python train.py --num_hidden_layers=25 --num_key_value_heads=4 --head_dim=64 --norm="layernorm" --attn_scale=0.125 --parallel_block=false --init_std_o=0.00346 --beta2=0.98 --weight_decay=0.23 --lr_head=0.00619 --max_grad_norm=1.0 --warmup_steps=412 --final_lr_fraction=0.02 --max_steps=5590
Each number is 128 + 24 x the weight over the matrix's rms, rounded and kept within 0 to 255. Layers, rows and columns count from 0. Numbers have three digits each.

# down: layer 19 MLP down (transposed), 1280x320, rms 0.0528, rows 1052-1089, columns 0-79
# up: layer 19 MLP up, 1280x320, rms 0.0535, rows 1053-1090, columns 0-79
down1052:122109143141112094153124127125124125139107111169127135105144131154123113111130120155107117128173148163140119158109100135119117135099114137142127135102102154130144110130109104144131128136111141154122139125096066121176122174166104122156116150
up1053:119175143146159142133100092134103124113140126131119140132114157072085137118112148144086149142140109153210098118147134169136136112125151104107158146163116077149149161113176060118130102152142143103131135141161128116133113142096121126121119159
down1053:100118155138122114127175195126165155128119158113137149120101081161142180142155151130162105092163132119098155144092120140102150098095098114098127081095121110096143112132079134160147159111131090182144133168115103119152143151108143115141119123
up1054:141163140164170087103171138120109109105137105122145149124121120119110076118175102154099126154112174154134121120138123075137138123158130111079141081128131095081164125116159132150142086161115075105120093105144119143137138111152162121132113115
down1054:107096122120108150125120121137126133144104126137175134142137073126127135121138055120127121126113095126130097158132166148090105142093116091107135150136154143130132124135130137109145143115170106161125114106149127164139151110107111132139171140
up1055:174124141140079120144143121153146153125162113115131135138142095136096137108151087163153171125129119138157130083113133084121103111143125094138099087120125103156127122112117133144122117173149128154117160108125137107132138169141158125140078128
down1055:116079113163160148129114118094152139125121122109103096142107120076130145123139142139120141103175106188118119135126092104090138142119084118126107168187111121116167137130123115177138128148143132129127129113156094112152128149098109092108160104
up1056:114140127128111143129132090093138138133137096175159099125166120152122131105157125140126141153108129155125110152116127097153135110127115131172115122120109158120140112093115123129083114130120161138114117171118194101113118111126104144180125139
down1056:134113145115148155121133144140134106124121105091145106141113132144130104140121145104105123092159155135137130120094121162103114139133134131156106145129136161144077133121171102139156152123105118153111125135145096156121137154110126124116124130
up1057:121131168119130126132159131128123146093139129132124122123146117142156162113151121093153169140119124138119122142106078134165165119157114131165157140126126133132073112130124111115141130159109133161138107104121166123117123139093152139120121140
down1057:136110135092115135129122138122144111176103124149141090133115116105141113133066106158119118090135129149121139135103135137109105121116133118128112145125139146136125132136145108145155132118153134107144085175123123140134109113143121122129148123
up1058:150089092171145169135131102095128130074173094088106146156092171070044112132136096168118170154092127120105143106140139093108136114168119159113127157134085164122145104113145140105126135122142123119099146137092146152094150119116136114148106142
down1058:113116113147147153152103134130129134144147116126134131119102111131132138118115106144106117126132117144146133126100134132109127107121115113115130134126137109149119134142125110129148139132141092132131115124129118148132173138146154123120142133
up1059:147151102125144116117114102080115134119106082115117096133078143143107161146117123145103167162122134224114114130117119111097144171116185125119093115150115122078180112077146138120156103132122105121200112137130117183154127121109102118110137121
down1059:125121154166144128138093135170084154150167115126146127154140166108134118118170162159135086100156103106156171116132094139156092091150059093098132130122143108145102134171152106145091155125111129131088106157112141083118098133102120132081163099
up1060:105137152102101138126134130127158117123168143097121159174116116165126138131137122113143150116122121137111146123137157147148139121094132124091125130096129153120132130116136145168134136137114110161125160136118145131159104110124084147129139130
down1060:130099107142144162099131124142135147123138088115130110123136124150138126153155156137143106114107121096159123071131117103097114128150161122144161135110145120118139136168133139099105095133120127125114125113123135136106156144106129103118101102
up1061:130145144108127143127142114114122147123112124132117153115117143123064129139112123137170117141147111103120116132145135118112114073119139112169103141133114112129103158139142068136119116126145149141118132118115123134165136134141140140127134138
down1061:120128139106122141149146141124134103124135133090107096123140131088129137128112109124095122090115148158130135127137109162132121137138117103107124141115142133098111126130110156122129130134120111123143112149141104155109132140168125147143085112
up1062:107104133122122151122131110117138103168120157175134099148160119133151112112158115148102141069133119189113120106136179084127126136095151114143140126123146125155118133134148121149115108134135158133123128114165117119133095128129125106200138134
down1062:154147106142118114150115155134142148122149097105124132127097127129106170138160119124113167142091138101126126112146112144122157122140121155131132097125142141098143136137139139122102160122130099137130097120105100140164139143124144120081091151
up1063:128136143168131119149119113122109121152145159138152148084087069053098146138112133103158117108159130135163119152115140139139123083089125150143150123077106123120119080118118104084130095094088132141140133133142068068144162163132128160135106107
down1063:128153112097146108125115127100133140111142137137156130159126133168120148092116154142097146131119074117129118096135131126097105185113157118096136141156155094100116125111191138156149157204143148090137140131122142148114084139100149094135127110
up1064:136131119149125129126122127137131113123158120086147159110087126113055117160194092153167131131163108152165121141142119136166155069132100145152117130135131119153123124115126134114131121130135048160136189083150110095107124127138140160128093093
down1064:125131141119135141112149145121115128114137137118156112124109136136133126144140129110105134137082121107105124097132115109133140165133120124143161160113099108101132146131149124129137128135121125118175125156095137108120155117083171080091148141
up1065:135122167112143097128172128133163145105123092105115098165188120109124120124107118152118153161179126133094147121108129090102143176118110132122065112119114137135109124116136102131146133144162156176157098158127104148106093146133076174115112116
down1065:103113102118135123125119145083102116137104129146134147122075147124132126118144128097094130093094145095119109122124110148136154077150162144131161099107150118109142110097119136140126156113121108124129150153135166099129134149109155117171126116
up1066:141131117122080134097126119142150153157120098166180129148134133103095147129119144132110109150110114122145119115112107122129110100148062133142108122138092166153101095061157101108103113157172146141133161103151132116104174132131155123087129118
down1066:073110138127171134103130142106122096133116131111088157106135142125156142131119094123133141133123139171142150134139131076112146157156179141160161140146171138090108127124135132111170130163087137114143120180161122110154114155124111146129141109
up1067:060153135105129128147113123109091139121155138132156126096142137092151132152175128119084120119142145117140108107131109110173139163101107126122180118123138122138147150109118195150128125129131102121133134148139116057120145120104147141216149103
down1067:166106091135135100135142129114135119139100129173142139097118156150145132078114162141131102134137108108135134147162107095095144137115172104148097097139160113122101074145100122108100095122160158104104131110172146166131099146130140109082119135
up1068:135107118134113117097162115096145135138142135157138112083142165096064114152101129158079129144113137143130115123155134124112140111169130137116092123161069101105127123112148152071088124114088153142094128141089095127179118139100128143113099066
down1068:192161133121115138148107139122074147180125148108168097173102094125101169124111131119070101111142116174137144118097140127133104161098111115101137149138117156167171164133109101112152147125142103139139123150126165152097098141113149140143164132
up1069:098126101162128135109097119106093124127112139145133107100118136105143142124121120137169129113196115132133114111119127119134109083180117116116109123122125117121163134113104109149150130138155106181130129134133156125171112103109110144121129131
down1069:106113128113109127096133126122140092139125115117137119123094095178120144117198142135113149158096136134126115146125153130080097151113125160135089122127122117110107130092145139112133106134120145130124164130070145117142158099103095087174091092
up1070:096110129170085113106160082143109125120200112092114121111148152125135123114095135187079119150145122126142116141159108120149137114163184129144116118131150112154139130116171137148108135147149144110134156121095126101172144087120146071094140125
down1070:145160111099101087165106173101148127162133113088173113154137145101128094150160114110122162132162112124154143141147119112094120193144127143114099138159105184155070129147124151103133149146114128116064137133099118124117053136115158179142119134
up1071:091153134146135163144084111185146123152150093134167113103145164092112122091181153124144162120102086103154151156137173104054158105138122120105137131113110132121146145116122097121133113115112149134090074172113132107105152154092088124121140166
down1071:141108129186094118145144172158096125142151179153093145133123151121082125118111162127136106122175131161150143126125109158067132168092128133088087118122130134155145104131158165173103168101147127050070129154171090114127071124146187129097154140
up1072:088191124105149120124173075149135140161153073142155169136126144137100138111157131129120161128158160098130137145122094155126162050127087153119151149104126133121123123106114089124136133124123131141140110129185181065159109146136105136099114114
down1072:141093102120121102108112163113135150105099131146129096071157131136105124131140129147170134075111138079107141144133144110156099154129179126117155142166115143153130114120145095112163141168158127168140154165119117105173100118154159099144165177
up1073:123139093112114117116098130127151144142141103129094137162154103124109133164095105141098127136106153148153152142157114092136181046154096158107150124127116099137097103135110135101108134128128120168153173130162168125114116164111150164108126113
down1073:140135109082083120157108145165093117174106152118179151099155149134139130097131140149130112114147106164132098102135091143175097163096152124145145101138128099088133164147157123130113119156100143107120119139113122097156145091148089107145155151
up1074:161112156147117122158126141112139093117134116100166154111082155114109072121114152168141153152161114157102089156168138126162138107134116145153155106152112144118117110132137104123113160148142149125117139103136112125142117121118160124115120163
down1074:097145112147130134113126095110149146115128136175111106119114120100118152122131083111110091120130126082148126139082115125111122088126119119114135117137142113158147145160102120133104118106133058196158107128172146120113135161164107153134093119
up1075:107099143123128107120120117137098139146096090094149137138078145137069110141100114114097144079103124163149086121139094110117154071116159150129126116140128107135084140113151185121131126103096134142121135114140128112144188106139159102151101127
down1075:118135154127135124158132144136179121129129146137115108120144126146161121140124194147157132161167130125135162113119162125158136124138088118114137154138181162146131123113090138130115112156137105126127110180126107134127133150152120144097160113
up1076:150136139185086162149129111105142115136137115139137099118135152144119112078121113114100131142125120107123122153151144113118143119089090142155099090151106132147139114153149166162160087101105151135157122140170112123161112134140106204127161109
down1076:077125145136135108128108135201129125169141135115089126123115128117134134123154113123161095129132128135118123172109104153130106144152112147125136101134145135098146133089144082128127147130167160060130140110131168149125180145138111158109108182
up1077:124143199150133129121142108149146095104152054136087096134113122184093060138173119170140129146103120159209120116076110098094154086131118142091075128089082087132134120103102148116129101163120089155157135098118127102130136190107165086104117111
down1077:146133063114117123085085101092136127101074152158152185099149114128113119163115151092108133132154175151153144135137098144168139167110099139120162147176114171125128102145161130130129111141154121131097124125137130140105119070148133177102162106
up1078:132066149164104099145111127168161123074132097152150128173139128174070133114134125123045130120115141117123118108162091060088126143120129149167125132141077152153125116142165134135182090120083160130118117131119103131087160152112137210132089136
down1078:108125140133158136096142162104138100191151137114112147090100160110117139117137131109189110111125168136113139123132144178118098091147150118137133108143157115100121145130110191093108158129158139099092134151122152092121129141160156055124143148
up1079:120144109122166123109116104215077139121138110139159145129097150133150125123132126134098137134114125141156122120122119106136104121126137173141111115120141173106144164116113155109154154101154133173108107178151168125123086140113097121132146137
down1079:187148115138164139117091110097158135140157114121171088123125139102112110114125100077121153105150097162150117135106145151103140135148173099109113106169125096141106133115160114145105156122104096129108124115141141144099166109113143146151155078
up1080:160146151104131141166169066134076101069138161116107123104129129112156122141118068116103131105124136102108059133111092124122105122127152159155103108121098128101106099109165114145149077122137115169160109087151154145115103154102109189111111092
down1080:114131112172104116130139158144134134137150107085093138124155110124128114143112100091103097109137125097058129089143117148131170127134148080120142154107172093128141192085083180134107153078131131157111117130135154120113163140122183140127093125
up1081:107194150113096222128064122158090167132143123121113111133163195122103120112175170144104165112097126106101143171116128128129135110092101142086146129118098153148124122120135108124121154135116123127113102143164139150147107120113103157080129124
down1081:124107130171161136090198132190167133119156125130140104111151120131142081134169131112128110086109126137139127106145142108095106135120152099150121148157138120132126173098112101182124143129132095108124120122106110119131132091140120070146107131
up1082:118183135131103171146127064159117135128151133146151133112112128123100104132159150142134162124152091104164163156164108154128137110146167133113117105144111134137092160069177145115102138141106120143114103156125102115192182142101165109191155134
down1082:155126151113069138153135133129139185108129146136138122119113123158095138146122113139158140151117110157115109106160162151087093166084139162146185120145113176126101150138144105146131169081126153122115121120136126125103107149124098132124129132
up1083:130125125134114123094148090137098139154175175135120094114114140136121137125078133138076129140160110165121103167091117135167113124095111149161074133149117125144131086139184125109168150142127134096144143104130130129126097135131139175125114111
down1083:108141130133145145088081172142179175176149134107118134131144133087107127132134131109118081111127114154132126128093174132091144120116138145109118168148174153110142145174094098164130129138149122131136142119142183134131100082095128144055169132
up1084:146111175145080145125124131120143145112145089124102147122101147136112139150124133130122155151126129126113120111127096144118119168120125153102108125103084160133120125074127111104112129127116177157115085112124132135131108116098105127139088142
down1084:096117104117146123133120134126147139151110145103125136109082105128117130129137140112124098144087108130151100143109141118125136133152113125179118167146143172104152114130116149171149138136110126135108104151107113131148165117123144141122131138
up1085:143146120151123107115165108114113118127127103124130091112092165132098101131121110097127132117110096128107075105137102152159148132147123142108116137142099134112124145156174151143109096153114142145172120120099136100115123113101119135158135135
down1085:132088092121114140157119119143127148096150144136126100090148067087098176133134151160141101112166140119154121137109117110127135111179169133079137135087140150130157164110107124120163129122193124107118134117127104090107115170108127117080156089
up1086:127123130119120120142111133154148126109162139170147162150168128085080140112144065088150135122152125172146123130099114103129120132099145131113106118145134143180144109104094105151138125130110135157140135117165122113127130127135138152114133087
down1086:125166116134075128172137156099118091155104142111103115148125134152191136126114153133121177129099120123089170177136126158118170152145136120112109127153122120092114132115119122144101157145088099128119172127126090151150160125112126097138100167
up1087:120155105111076150094126115127121118152120138134158177123155097170105140123134102139115131156134126136208150122162133116128130118098114142108134113166106118173128138114146129097107127167134131176079138146171177140166131121122147142140140134
down1087:105167181127163084110164122108198095126085153115102124147142149141115152169109150086171150133162171145162148167134131108122112169128108147092093119085170146150142133107073142158172136139154089140166115132106012113067104201143121118101144107
up1088:121170156131134132115120104163119145102165177149145160146077088101112106093135122088138182112077157105090101124126124145164150115138103134082160118110082126146120101094111122128145148132167122152099093104151129111125162112105107143137115103
down1088:111129124118153164103175176160115131100121141139088098177136110129141140112125098155122106079108147061088141132082122147094110113180139158107145119097171154109121134195097155103131136087135135121135128125132165118139160163098134120128157145
up1089:123139152097103123117082112137106111083141113131126172135111129144144132105172139156133148160125146162140134111112131119154117157169160104141078139096115168144110119124171105153127145146111107137115103085142125121111063109161145134119130140
down1089:088103102143161137136176139135140134153120117117119083135119106112164119142085158145138111107077098100111101091108109139115114175117143137112156107091077111075148170123112132151164106090138176125137105109137130085170124140065145121142153081
up1090:129135121111116105126128116135139147085107132101116145094118165123100112133121100129167144142102105152106081117149106108156150114161140138141109169129123125127083127128119095170107115178146117123158116103167161140149142110087158134123125132